Weights of a small transformer language model.
Size: 5 heads of 64, MLP 640 ReLU, 14.3M parameters.
Architecture: RMSNorm before each block, untied embeddings.
Training: a variant of SOAP for these matrices, 293M tokens, 4473 steps.
Each number is 128 + 32 x the weight over its row's rms, rounded and kept within 0 to 255. Layers, rows and columns count from 0. Numbers have three digits each. The size before them is the row's rms in percent of the matrix's.

# up: layer 4 MLP up, 640x320, rms 0.0391, rows 144-323, columns 0-31
# down: layer 4 MLP down (transposed), 640x320, rms 0.0391, rows 144-323, columns 0-31
up144 101:167085110148093127163099127059094090103129126047178128164107183185133102075153144159122135126117
down144 095:136124158152065142086135132121230123139125081211161142140211069136163100183149139087167090135107
up145 094:121092095104137077136086145100093112166086182072138156144108120075074122172134098148111161125154
down145 097:108106176126130094150142114149113163122171138188149100137136119137092142128174146112097104160094
up146 095:127134090137104115090138119103121080073086143086127126136196084159173155101124124155149129073114
down146 089:063118137128108137128138160148119168206155095164145112128129175085100086163111168109157144128120
up147 102:118143085130107130029136201191150121045078129107120101117146050082136182130185126109124145133124
down147 103:068086110161167096122121071149100101204168100163097133107083152166087128115093107119161154129146
up148 100:119077163132139158164074113163119100154162140114112183199121094133137117055052155120121132095046
down148 105:090138100095148125102104157129150160120116153147165141056170145169169154158156107114159138168142
up149 103:089124096104089148168093121137104104122201128105133144125184082179135142194071126130078144139144
down149 099:150173127178141119091116106090135144099096102133120131135077166082126088082186148113190107140098
up150 097:166174091138150200184138155114154144124105149122174123053132072141063154145132150156135114078128
down150 097:110062161139070111074119102104089120101139044192117141165115132139171105101144157075118115166094
up151 103:097155112161183133142142124153144120117120130110180136139053156106174130050109157186162094070132
down151 094:143117175161117138136132107136102174146113147134115097084177126103087121205135072081078173143081
up152 096:203112114151124142116131157132151147150093106117057148118107105162125119081142160114160096106138
down152 095:088133152138134110105108105142105129096145167162176111120169130202153137176121133113071160132113
up153 097:141109145125120130157094148095145098135108125129116137109121090109180208090111154136137144155057
down153 117:164168115162149070105099150108106209126091201135097147158118100101092106120161108076128137143088
up154 098:072144103148148165131063158115088147144135169163136139176173168130140088104134156121094063140165
down154 095:170104179092053171128130087129157139075125110100088101101142051120129174124113116149131217076107
up155 097:125106116139180135155101121092165146139083139139153097092085100181122181083128138176138188179135
down155 106:174134216077094140124115122149095140149083118184145160044137167152070118145158178074090117118149
up156 093:129084092138142120175112142082145194143092129120114139158130097096138144147102147153148143111097
down156 095:088163173101030148113114084149083086176114127131109161058127127097121109115180136126138189130134
up157 102:151142132152107109155168182148151139071130077076129056077103112101143089094150096058101109134144
down157 105:132105109126118120088095131078094147198139151196144135160116154135096147125138173142161129093137
up158 107:160090133161138141144110117102067138146122189102083146104129196163113132143162094142086127138051
down158 105:080138167113112082117167154104206148117164130149153153182122058075152135148069174109137174094112
up159 100:111138144087129084169107129125199125117072109150128155135138117146116065099122093169080143096097
down159 094:119076119103121156074157139171128131109114183161122146123136109136142175125130153157185106161099
up160 106:158155082099079092166100146121116131194145155130127100012088096105075164077156102179087175145090
down160 108:105117194166166177129128127137107111096106107136157167194159184162131145183142120144142085102137
up161 095:145142131134102050148134094145114158124193136133083143178143149173075112104109074119166150141107
down161 101:109103124086139187080046126076126153193210132151081091060117157165156132110158068126140105088137
up162 094:147112131110158090134160200164072093077113117182159120090129167127185133187096140082143127131148
down162 095:099152154127178178170088073045101120126149141083108108155154137150052139103175101130115117081204
up163 095:138145123122142127095114089069093165147116164152222131192168111108129089113130149118117100085096
down163 099:078074163159124182104135107148121107126125120077090149103127174125118129122108117137124134167128
up164 097:063150176126104130111150139164207121139114096155075133115138107156119200143166186114140121148179
down164 097:143106094126176135132131125100035126087148161115151100173117193086136068161104077182117099102062
up165 101:150168154150098098113117171126054095175130084096180157113136129118107126148159166153105105147135
down165 108:113125117118118088084131090097146117105106076172083159132130080173125132087141117091107152095138
up166 093:124121095113133174104112109132162109090108099150221122147125080145075169123132160083087078151188
down166 087:103131157120123088159136115119104165138085133088080119131166169086173109174147142129128152099094
up167 098:133191151229145135162086132120106157081072213155114120168087105106179102083130145149136125128069
down167 090:119120131091105125115180092169140103121170055050110160074139171086127164143117130140153147141135
up168 108:128112115112197198069105165093051102061087117129102076130039118195101082085082146106185121129170
down168 097:147137132171087101170149087117140162151125136167178135167168123065121124098136077164086113158100
up169 103:127123139119117097149154155115134137120119106148138130124145193040115105088072134099132123088128
down169 095:153110159096128135159123168171096090123121144103167114134073108173134120123195105101114121137180
up170 090:079083178118093134113156100125138103125121154133139086136143089149083090120128151114151185164107
down170 099:126140124114132100109124164100088133103157176152130107114148145145135144178125112188156142079140
up171 097:121123070145109144141183162088106136106151131142068104092132166097193116078082137156118181116071
down171 098:119192160136147162109078132155174166127133153132169120183160127126073152151099159062156101152143
up172 104:148093148167127097127156114183141084121165109108103122126133118137150129073082121155112150062083
down172 111:107152139085113125109126150110139112133118149165143135078147109136151111188191132117062111168114
up173 103:080115159139134120158172142120094098174133208158135166140083134189099098170166107145134154104113
down173 099:182178102112105133108125132093194170121120055122150096131202135104166125104122197123128074108107
up174 101:132154160166097169115131162101114127088124111141118135125117166078106090107058070157125152076092
down174 104:173118161126140078153172090148078113144157137117140115119117115155131115145174200077127113177168
up175 098:153137149127120139125118147141074070106152052137118154096139103131078195157105089131109132163085
down175 093:127101146155120065158066088140166128154084178111111138128096156116189105123101152158135112189122
up176 092:100109106134136129147132095121142132109151157096145055166174065154156132169125148190118144106083
down176 100:124140132156130157094123103174114065176142118146085178090121165135121108107126081118089088127163
up177 101:154111138103143182160132198086077123094096137140174134127094136138102147101215152090150169182100
down177 102:113138116156091094082144078136172109157157093115114080138131099102151099135056115158134045055114
up178 104:141110139134172137104100112106163121081148137145104091149125213140135118143099110168085122143141
down178 103:123149135165096168106140137163110111168127102065114156102168030125127114126147141061126141128135
up179 108:130131180121152161084161145112144157160140123159161120128091118177072056155123124116105129066103
down179 094:102121074123097103180106086136135078175116136092144137159162138071227139130141123121163107164149
up180 090:130114126132147213112089115114137109142038114154162111147171119109175158093143115131137190102166
down180 091:137102177159145112139143129121114176138143115119145130152151182145079081070098197133203101109122
up181 097:095178124120075171169124159145129140121101138155137139172131098127109156169059108136176130139096
down181 095:099116130122165100076108098179131180140171115086101108104154144108144136105164178121116139070149
up182 095:176156099144124204107163123091114141173123111179158132105130111108135168115157109162088170167081
down182 102:125114112142115116140102135072120102159209124147112091155093145130116105164122132052138112125162
up183 101:111116078089051122086142147116088154183124073158122147138111145093134147180100147170176106138191
down183 097:113126162184139104143121061189168114076117169120152128146144132212128064086137109089092091128036
up184 101:171119163158108144145142159156181170158174094148161119103136170199105102143139089093113083126138
down184 106:052132165125180095165142124131081125136149140145134131159131137077155133139118225130113068102095
up185 104:082128131142182168133105140169142129166161137078125088119084068123118139165103130167194170175133
down185 097:125126129147065131170165099117092081104122137179081154134182145135138109096185111093086111054092
up186 094:097133121128154128172025141137093135090148168094115154074113176112134136091114101096112153118128
down186 099:092106176053050104149184141131138113182082078115128106152141106127165131124173168114156082160190
up187 103:165099068101138162064183170047120145128135084151117134119087159206127139150191131128112121082155
down187 104:059129185157144101163102125195113097159151126122152100091124071048116144123092134109192124186083
up188 110:091168130047059115161149124067132161125177114155163128115085120131132146138117111156063121171111
down188 096:166075098186159112107105136169144047125137129093117104158175174123114131139152150095187160099136
up189 106:085140174152106142082118124150184162147117144152097115128163147154148192131163125135107122153177
down189 094:144109094123147176181154103140107076108150085142154152130112113088105103132127117124094136103080
up190 102:116186076142126086152098161142126190139166106136124107095138138152170135118074148174114138135116
down190 100:091032159102100207149148090107118080075113148098162156151131153095113130144211079070155091126109
up191 100:098154098131136143163110138140154163163112123135125161095149150151172168135097097138134121096164
down191 095:140102129120136077132179162092114067093140176122169088123136097085069130120126156096141135120083
up192 097:104111117111185120136154095203155135126135054121127075062136130130129122174134152159124098128114
down192 102:160117147121112158131120129072150128112168178176203133152140103137178131130108099071105093122137
up193 091:053148117071197181101157130120173120103105141148093033081147134116127137106147159155154131120078
down193 098:179116128203120137132090176122104120108152133096163180188120144134145126151110105171098100134227
up194 101:134133090161118136157100148104070109141115077139154125175106149091128123064214090126220117181145
down194 099:095102136072134141076130135135163103089127193124139121083118059106129184167079117090113130063091
up195 107:072188155096170114092095123111124110103094147158127160130099109120123082155155128101155139120075
down195 101:188102108158091125123135164127140169117133135105128095103140190154136176138140092148060089104177
up196 103:077220116121120121145038178142098100135068118162167155141129140123095155124151087150075123105143
down196 102:178057179141181125097118089102138183111131116113164162134112050119123109159142137098166129131128
up197 098:110120166160125114110166140154132116120120088140157144134142130170111062129150093154148084125144
down197 094:130104063121100142149126083068123175189132204129097142141118082152181175160114105098132133122090
up198 099:111145137087115167098094112147092105196159177042182101104121134101106109132140116079110121099124
down198 098:147129074124140159166138156146140147099072073207097157117137137116145112122144055138114163084108
up199 098:150165129108139120063097171121166139131096091162093156178115130082111116130150127107145159126164
down199 099:098059170171114132103124126190136119127083132142102140075136128110154145120160179118158101117084
up200 108:143144136073106137140153132113066089186121109126143162116163109141123101163159107126137203152041
down200 095:106123136133114137143110110109176122056106149156161098124122131096116163086107121103132094116203
up201 096:185145128082101132104143145071153182123116149047170147170168086129077117120154132183177092092102
down201 105:092162086088073088148127148125065079176146119136108134112084114130167067112075142112132099115149
up202 090:137122117171076160144157152160070126167134166105141119138145155139072183147065159101141128102170
down202 104:160104133208119098178137032159117138144130154096124110140102106146126207148146129113112149172179
up203 104:067186095150139164103185093123122118142129119104157156173144154162075072089080146143121155178111
down203 096:148131111110166088139099095169142105105150168131081121088123111100227173136181094134101150058096
up204 088:222105194122120114159152069139147146145170126107109169105149121132116077184119138100162057120125
down204 108:112096109172201110182084138111130133087171163080098076135136122144154092142136100129171099110086
up205 107:171139029102093116183177181139101115143160109053175179139108205198094066098158132067144175169063
down205 096:068094198143142148078114050090154130106083171214109079142133068069166156182108120176110126141163
up206 090:165098147179135089118193110120144180145125084087143135146071125123122141088158124163143175108154
down206 108:109159076106109154137076150119145113183102122153108167087109102078169114074057152118102101071121
up207 097:102125154124064135114093166172115118123113087115144149119138087165158089112118142071140092076079
down207 104:150141181134160144097162137144148116151158163185098099164105189116096139166181107157126092213141
up208 094:146114078140114112162105183162127109177189180135115156160173126133156155152206192120142184146051
down208 093:117152174149126141128194142160124160101083076136127146119081128121088096106064130146085109130148
up209 100:136139115101116154097101109121117107130123104092098115099126214165135062181151152165100163152077
down209 096:148161136133185089162148195125118170154193131157156203171177026070105197069121090106143114078174
up210 094:064161098152143132108124173112153196122111142081122191158118113191173157133136139155111164122155
down210 097:141124186129112099158138142096073137075115128135146127127136123095124064137104090096139164166113
up211 092:103169077089128175128150157110137122177113132080197211123073108159131185102073146146101148164188
down211 099:177187118147113103118136096183144147107117151104158088151154137064156122166144178149160122108098
up212 091:138167079126166179126112051136085109138120094148138100093164124161121128075125142093108162171073
down212 098:125124157095127099141156171127091152158136135149126111130053165092136142114148115176131151196166
up213 100:137119093110119131152166104072089128135105134151116166128129103143095147077142116168134106120089
down213 099:129098113157160165157112114170225066119167102140127077116104142141121055157090097104071151092135
up214 112:148092107137148139124092186105139070142169118096148127093100218136118192168106122095156109123136
down214 107:085156156118112132162240143153086130101088147157100125147131051155137134125134110158098131142153
up215 100:124133127172117120102156178162107107164128097079165181128117135122120117137090135144167113037102
down215 097:117097128095170151168144086121147103110127159170136099145144119105097145133159123113080135210114
up216 094:090138169165083130100167121145175178195154166151164167172168160113100118138061096100165127103145
down216 098:162123099090191134107128184091093064127094173153106118119064148178104180137160143143099132120130
up217 094:117109132099183143106117153157093108102136110063157086158099169187145159077088164158144120128123
down217 093:134107150157092091145085086163149174137120117116119137112147130107117097180201162131091136140093
up218 099:110160121104146072154152186111133100145126135163120165122149156077115131086141132108177140116145
down218 095:100149111160136188115096103107132124142154150102150080109083098153115107186110088168108107068142
up219 098:136098137089103130105139150166169123180123053133136164067145152048064146180083129077163109108124
down219 097:157128069133145122125115149105096172083078184098085132124111110162187112095151152138121108129125
up220 112:082087107143117200109084165129179120109159141084113135193121196144170126094070096114076087135107
down220 100:166174151138175039138163091097071138137118098189112164104135108121095139162165159103130143094128
up221 111:109135137107149092121097109124129160134080147146114152078087110149102140185057096146077106109055
down221 105:176124109131128146149149149139121096133149113146118094156157106093122133076206148115199150178198
up222 107:136124111113160178112184163087158173142141136163095095102095126169137071171167135112083118060112
down222 111:066061113120157105082135137092104117103116100117225192167110156075171163137072097151191067184141
up223 098:165087155128156130105112113100160104070108125138129066107120157159071129170164132114107065185129
down223 095:092129106130098135146145140164059169146166171126140173142140123079176100084085128148149179108122
up224 104:035129166146070138108105106128148185133153086155134191161171107120147100127113153085108116087095
down224 098:185145078118148088133082154140150071150097181108135079129129185099120166122166155185096120121164
up225 098:097077106113133173151094129141110100111161119133160102128150128096140155131113139175112070152129
down225 104:145198108086107143113174118140125171093065133103125128087114095160130141137140155101121137122136
up226 104:120152119132191166121164089111156119145144107143104175169073117050121178140102137157111086113167
down226 102:134065140135117087134179157097133143125130108071163079130132150172110115155145080139172144161109
up227 104:149161133140191144096167126138104058084091103159144206138118142202129125092133123136166103104145
down227 103:150103131096092109136143173094130181153147156159161055127133126076107115142127134120096154103109
up228 102:094159119083100122132171136101159153087148178074109091190127128145079095156145132079111076119097
down228 106:150121138118163223105113137135101099092144118193083168058158000176084136171145143103126198170151
up229 106:129166096145126146124095141073125108149083144100165151088110156175110126181109141124151128162024
down229 098:146078115144145124118134165180130139108137100155126095165152112088175132104154169143123105077173
up230 096:131151159160185150149185129139170123164054148121096142136162159122123154126091121161125055128092
down230 110:038100167118119185177102093177172107147162162094132148146128147128115104163181112125131144085089
up231 097:117101158154195119103088167148106150132122121060129129138127135077187149163073113112082136100108
down231 107:123153108108087113147136146145097065158092142205087126095153099113090127047125205169105104146176
up232 093:141135158127099134117106105101122096124122137133149106128173120093081152098103172134191114136101
down232 095:032132104136116122133135150154167172149199084136119136114111135125183101151110102134141124119169
up233 092:207153126170146155118117163137161082204111047125115124140165082112125145099144115114059151135139
down233 094:081156076097150073110114132043106163139140160131128152094125125114146143144062134174195169150068
up234 101:135062070120196142085107111148136171055111108120136120160102141104210076113137065128106086093117
down234 101:110160212143125119117118097081185102116126132131125141130176099100127149128163123147148092112165
up235 099:168167096167168127102107135173159160120130157144136125091099096134203136074115134131095156115128
down235 095:126089136126116192093113162147102157115084087137117126181167185146068113108127119136157108111042
up236 107:141122154152170189143139144103122071124147109100156154156167109137085147157110152171107135095089
down236 103:132164113135073055128108124103167168144103125175114139104072151108154114104124105128148080129121
up237 097:139061099093115097140097057053080125151178111169158111046083084144133127146131155122179168135093
down237 103:099110172172157177122132139151176095091072177113131135157181167104072096083147114166099096124117
up238 108:142132121192158084135128156098139162127177139133130144182086102096073131181100151114149054153190
down238 095:131134163110102188136094094125126108113098106147119142075151123124177090062116141171110199106034
up239 091:114097106109056176103102151112099079091134139117141117172194093196176152108082168136093112141099
down239 093:118116148132129090148158110112177118117153144167108138104086179096103155155153121100170119163130
up240 111:155130101082115110101167047084111072111168097126124140151109165164130107141145139137113075117106
down240 102:133182140159138114187085201146130187131081132131163060115115075106132124076128132112130173139182
up241 102:159196150127116089133222126108154129148150146106152093127108106127174130118107161094139169132131
down241 097:101090116131125178162066127124126113140122067156096144134189147135101100155180056141158109086085
up242 094:087153097141122159123166071084132127171088134189103140098111155108122150111084046181131133144129
down242 095:163150128106145076135114154142093147120132151053086138141170171143077136187148186119191126140121
up243 090:126115112115117145157115128119122149133068134197125095120105113108156135066135078091125066135135
down243 101:133155089151132139111161186116155144150144118089095184170088147143029102127165155094079091114166
up244 093:071167114144144144117185138084077101104124133107127115162176154123067105124104107106125102127099
down244 091:152153118143125090097116131151184149170133155171140112109096081105146113100143165118154131120155
up245 099:171088122104120094175105121141134108121156161071129098145058104121132125114115141100058150140116
down245 098:106151158112126119093157145146158133114138128162126122163148129124151190105171141121179138168144
up246 099:139121095170163121121110104128138169124110172130084161135070122166109073163149083108119090149118
down246 099:113141112105152133089161102114147134110104136111137109136113165129184120155171173196106161117186
up247 124:124132152134122143116116141136165195106121072123153122205168080134120076078073132066121100098214
down247 135:087196113164067177076122159146101164137126071172135098138184114148086081133135122080183096105186
up248 094:107175100138138176126149109185147144154146133172119142112177117147165105153108112128151065097126
down248 103:170108148082105127133120171067153103116119119061167137150106120152090129056188137103126176130141
up249 098:148140128113169077116133125130102078068150076171143109113144090137149054213145140222139112200152
down249 094:093111123151110217105117158139152147207118160145142156126123157159077197073110127052113129039170
up250 112:161100141104079140129112164055101115140138128174057103135102127130105135096143128130128175124100
down250 107:105178086116164105167175111202086149134121114089231095114134138126142122152109132157124122118125
up251 106:053101113139099063122158107143186120101114135108151109117160123108144172168120166129090109102140
down251 102:149142080122196150122085105157139171137066115128082114123094096156077173117163137154104128149134
up252 092:180079114166114107099124130151099195111142107099165125127121100231190173094124163143138156145143
down252 090:094154149187119193121083196103120121101126154144095168205119121093071124119120141112204101144093
up253 091:142204156125099182191188150119132079101086187112131148102114138043127124135133101119141109122124
down253 100:141090090128112096093103130138155166132154077123150065134106094149175135096153122112141127114152
up254 096:168160127087158117157057122104062061105211125143162123127093120139097109197123176182103147099134
down254 094:109168101109053069092096115128135202166063162090109196142177108170160130112125113101132144104076
up255 093:142098191144090115109132198132079165170110142147147145111064127155160086108141120123089145086132
down255 098:086134045158149089117131121123103087139170160154167118161127126107077126136107122125168152157118
up256 100:185102134129138088142071118170084099188142109139125143024070128069129142114089149168118096146164
down256 106:107127117111126182119181162081176194103109129103137159107146156159147134136161137134091168157087
up257 088:175139099125112101154120122091119145121097159131166166179119120163137124137100175083124156149099
down257 095:055087091143142108146163153124054172161148129136160101078114173080120145131127162142054095107151
up258 106:150086147099072098116135090123122093112158132117171161131154134131112144153162161111052176115049
down258 096:135145087131134146149155104131102145116101102134047139155086118155119113105107124118169054127171
up259 094:067127133133133146142116126133144155142098132108116187118176125093142109086167183142156109104090
down259 112:102149065130134128077148111138103094098099141122135103177118137155108196159150120147151133073135
up260 100:075177135130136183103180071127152128154098114101174123141070100147143123090144099156124135164159
down260 108:158137092155160120161077179131165126190147088134088089128183167131129094104074119190102105113182
up261 096:150106105124160167123172143110185180076149098105166182074146073043164168105097109142178115165139
down261 097:157129146120079117143146129107073110148124156196076089111077182206091093182161145067114158111109
up262 097:101202140091203140140162132052125146156145124053189123165103151135122106169083137107130119155085
down262 098:179100080112060125108064131171167118094119149181120135094108112121191182092163139171148121140153
up263 100:164179109146141119154131196180137148133078115167116102088136122095134118117155168092136104101073
down263 104:124083169107150182075131107140178125148092112133139188124091147205075086107123122119128158145126
up264 102:171111095083097128110129115134128097182110129104147081122143154151141121111129173183070140168068
down264 097:079126149186164139116126132102134103110162129148119173104126110090110119136136057110163172098182
up265 090:139093092081139083089100133151154095124101135099154135157106177103102108086117137130070077113139
down265 095:117148166132102181142139132143118146110182103166068145124156132129126134143133135114149193162161
up266 096:124136142166157107099106127131151131108108072116152121140115098123137071158131133100128084167102
down266 091:120117139098062136136118119085113117115159160133125129097194130101123133142122157139151136097119
up267 099:151137118137145147179129133138110142096146096133122095136091165146106199179129118160055129151137
down267 101:153129140132145106066090088108136161137089173067119100142150135107135089134208092109165113073099
up268 097:116134135188112127077104168122069125105160095101027080081146131118081148097094130112095076178188
down268 093:113115068102165143176116107196178118143089174158220147193121109088174131144129124110151121111078
up269 100:150122113103103167122063130123220143134100143173117121125126149184071101128138118108117112140124
down269 098:079136143166097130162170125161078161161185101132146093119172078090208150093129111120110161101105
up270 108:127117146097079142084175093185136119136122071174138113149152123144141049093123113146108161218169
down270 101:161145142127123107154137146118138173135144172124110144158119112129104210172160112064119130102069
up271 102:094179143156157186073179104100132176106126136083128109091152152106165176159129178155070065112149
down271 100:158068131146149124135069151169195053163111121162129145198099131102094119165140104159169129161118
up272 098:110136157169111172083124127108083162150128159144171135135161145097086071190111148107099126118067
down272 093:127140099061130077155148117125159181127114127122110133161108114129198145088165121153158129133189
up273 108:151165132120116132179136144122157136100153114112126164147139123122163171145164124117153170133086
down273 107:131148050144125144135090129123145129100067128090133065162152122092151122087105090164171110133125
up274 086:105193070119099162086160094155117120105126134108158170137160120170096113153137118164173182128071
down274 085:165111184131158092163091173059085127076210118178150074127136180101149168108102175069099078132174
up275 105:146068169101115097160137114095129180182125162107148169119058199138146204115120093149156138103095
down275 098:114216101146132117113106139146100102116121142121085083098180018133134061157156161134143107166143
up276 095:205172109149147158140131166143149129151181105113102151151178146201164153107070145162146126076148
down276 097:075145122106159126120120112133086167106116147105077079094161090101104104123167127103146174206150
up277 098:129075167135131119113137155121160130112051100135186139110135171165065145158161170147119097144134
down277 092:151145118125167153126089070117096140156155133110091122111136093100186067069147099101120127087119
up278 098:091117130188067155117149088150151098124115085098175105109171110151150104131164181161148156130157
down278 095:154121097114156120180107139068086151111136164166092120091107179154113131132099057092116157140096
up279 105:206111132123182115113161148055154143157164085144142134133121117193149114170147120161169102153151
down279 107:087111136149085069121078115159104103143138084114160197218085202142140149136102149120092116073075
up280 101:106107102144062134130126070113153086134133136164133071070167110120209098075138187152123151094071
down280 097:155167135128173117125128169138109175159140086100128179176103124130031154134090100088143105172174
up281 092:166123086117125135148074124153099174085139122098102186134092129157153184136177167185111128211164
down281 106:110145119148162105129203098121153100105145087142139132168195132155086121145058090154094086096159
up282 108:120202117192122110098200131074111093151102136121115084112093115093179108109093138172156068138055
down282 103:137108111073113171134078154143117141119096095141108170129159111171138132098205127126115124108157
up283 100:142147156147109126112092149143095164082095117076143129124155116076125087139070095138106085107126
down283 107:140107164112173140112135203102187172173138139127163134131100145137090085105156090096114102112120
up284 098:124167126194144222107134119177126135114110088182072178142093133158095125157132103159145075116128
down284 103:105100145119141106179097110109139105144179167137151097131140119080175123105072157141134097100148
up285 097:129164094075138226144065167164149144089145103112069101171140156160109157084140129184095117063087
down285 093:134101127140097092089186129056127091177158152132141165120151110154130073163113100089164139143091
up286 098:119095204166112140133132129173145145056132098127077093175130115133143151126155113162174202120098
down286 105:138169049079162099126160100086086060186111152127157161110068147119091134147106127136091037115130
up287 096:097105129123070108154146134185138184100140137123182086076102034157157077132087125100106119140186
down287 104:129206109072115132078089111082109096152126091130061171119144196081127122152176136136105137062088
up288 090:172178114121107107113177105172165120127125138187122096068106161115123092104169119126149073161099
down288 091:148086115102054112113102139093089107160162143090133176181163130161121191163113159098126161137117
up289 099:112163078094084142161095166142141109113115128092117120128164201171119153099159158110107084102127
down289 093:120105120208138134120170118123073152129156138132110106161077025088102153160119083127131170140144
up290 094:140168054130131150096149146085107136104083166062155122103132054122182147083170109152183064140146
down290 096:141075134144113086136096148148086125130134127122054125125097162128119125173099148131124186101123
up291 097:125105124057126175149202128166123123176138135137146154135117095130183117125096107087144149142166
down291 107:100134099142180123149142156078160073102167121138123113060053147128108142132111116113123111143114
up292 112:084149128072105129112044224136150168148088089149117150073143117096136136117139131174068075124093
down292 097:152113113143126122132173079086067158120151132113129142092089124184123096133142104115137142128142
up293 096:123155144144157160158138131168154100124118099125195134194173192094115064108137086133151174086118
down293 099:117094106115152109156106147083125131150143170139105151098074137149145172163145156106135106160143
up294 100:099155107177128068113132133131108111115136097154102141113094179092091128122161169140109123144130
down294 106:140118137113145201132118119178144117094116080104167159106179093159163122118079088122092153169175
up295 114:119132167113177163072150102140154130168118120109067162133096115123134105083132146152111146066054
down295 099:118126118129086103174099188093120125083150153148168116110153124147135118190083084110136148187188
up296 110:151117072143098089104150147108109134125128147158119086122155118066126176127132160164189125161124
down296 110:163101114147111130111134117121140169118143119111150145139153094139149133152090094099085142095079
up297 097:146193118154129122145121080124147111086203074151167119169165077139103115202130150173111143188144
down297 106:129099103154104081130094144138186128143108121094118144113108163103183113090111113089133135049113
up298 097:126111098113163167112138150091138106122165169078180146097073095137176105122126109129119047057114
down298 101:130135116128157114133096134176072115142143105147096087154134233133080146114156156138122139121155
up299 101:142142180152144196151133150127124129056123103090133112133066125122150064090107149117230144140150
down299 098:106131087081161089125132138120122096197132148161140121130141183111086168127142113136000108112125
up300 105:133158092114165147143093071141161154115133112112122123121164156105117194195115114127104107161183
down300 119:078099170144080115083126134213145085171175133118100081135124119120079167162129142100130118114143
up301 102:129122068109110174074118077125120134187177166146139153179161174070134174113154149108128120125138
down301 094:165132206174155140176127178140159128087100086115113122097126133139137049178100109144143125083135
up302 104:138095117134173155103117089113121109159160153081096151151068108084079114157120166183139097154091
down302 095:132164170119093139140144116142150130102134109183132086098208162144161138062134109112110163112129
up303 107:119118052219064125168146173103066126117105125070082119139108108117116111156088104170136092101133
down303 103:158161209062139128098141082147166110134137112153195156094127138143136145078137145092116146163104
up304 100:137106162099122154126172113089140171160145130154109091108181114165101101164099167162118127116176
down304 108:145138110067133137157130119135163109167146151098159096123079157102128135113171120102092181161094
up305 106:168126157168131096169125120071102144096110115119179109119151214125180120198080085077132105160092
down305 102:136146123074109148158172175149161106142161115156081174155075114102108093097182175159068138089206
up306 098:128106111080121112117136166159127181141084172174095086102108092151133134106095126094070097074133
down306 094:134132153192114138117170094119153106115166068098131147146130176143132150134130142134133138145116
up307 102:135124114116130085146095148156134188138095140123113049132161153142110064124148040132118177141120
down307 100:096129130163177163164177111163137065132179111119117195165044098090157150115101183144130111082128
up308 099:133149105088134166086168140105117078110126122112139161167112132160134083159135123152097120154085
down308 097:111060119140105142183126126125123139162157157067090074085097106100133133086139077104162146136164
up309 098:168111108176183154095129158173163122150144143149133181104119098160135095136129098126085139160136
down309 101:091133154073136086126135139127134141123175099148074078127136141096082176136143138116198087063121
up310 097:127114162056096148189186163059142133157094184140133129130136153146135145125167119192127138109121
down310 093:132129078118146096087084130189113136148143081081161122120151087147128115136099121064134193139121
up311 109:122091151132120131095135074068114105119129116137173170085092098151098104154184114157090105165195
down311 129:110110121115103109180121118154111098089157115104095120183093166205131119151104074135100134081120
up312 099:103130137147122138173134136090147114166146163148174099114113122153097147201154087085149139140109
down312 088:130130118120138127088113122176132149072127074089115126153170124112161122080122139146117116094136
up313 107:121081101140161145136141117121084127181135156067129116125133122135164052045124177128084171101059
down313 102:145190148124090140108094143146132135105127113153074146114116166195095133186140097145164071116133
up314 093:080117093127096128154153127183193126083100147110115162181095086135139112118153073134144172152145
down314 088:124145134100159169087085084064069177118132168126162137118147161140105067119108129105134100069154
up315 094:069162077168143149095135149146145141090111087130141166120176077141148181125100107129092130150168
down315 096:100095193118111105163157159094129176152166119138127111108113162111159049113139214132110092144112
up316 096:118109113058100086158194128086121130162134106137093107064156120087142160150090094127144073115102
down316 093:085164126171130152153101115187173141088124136106146146135110122172124106100126148159135173125160
up317 095:096106093110168145126102113153153181098137180182143145103093126139139119157088086115118097187111
down317 093:152187147105128107122186131102088107180145128099117125107144129153162114120162132179136166137158
up318 103:152143098071081112099153138149128122139122087131176125140117118157133082167093139114157079181170
down318 109:159143078171155139131162172079091115105095132110120134116123093100046115067103116127084090106130
up319 102:122120081172088160128104181158108155186119179123178143185134137088117137145180090140110199130103
down319 097:153116130110143091162125111116098055098157082107116154118100051133111104118106109119144095174170
up320 091:099136160155138140148137079168137129173155134158142067087126158161127182134153122127148109146085
down320 097:171128120166114122129120163133140120125113123159115135113109103093139133200174119121097110134132
up321 098:078164103127153106143137155158119096152138093118150156077182078112126108122104132090085161199126
down321 094:174129146138083126136134120127093165067131126122120136141095196140151160142182145172164089063121
up322 110:074137125130105166068165215088099100098129100140117105090197081166125113083139130135132160163060
down322 102:170115157135132107177110080136160164184144144151173142163069166115133132144123134095156073136190
up323 091:089136102137100123134129054152110165166065145154172110112105164096126081159175116130124109137182
down323 101:166114114147107143066126158089170095152088142070107159139150133138078149140144191160145124148090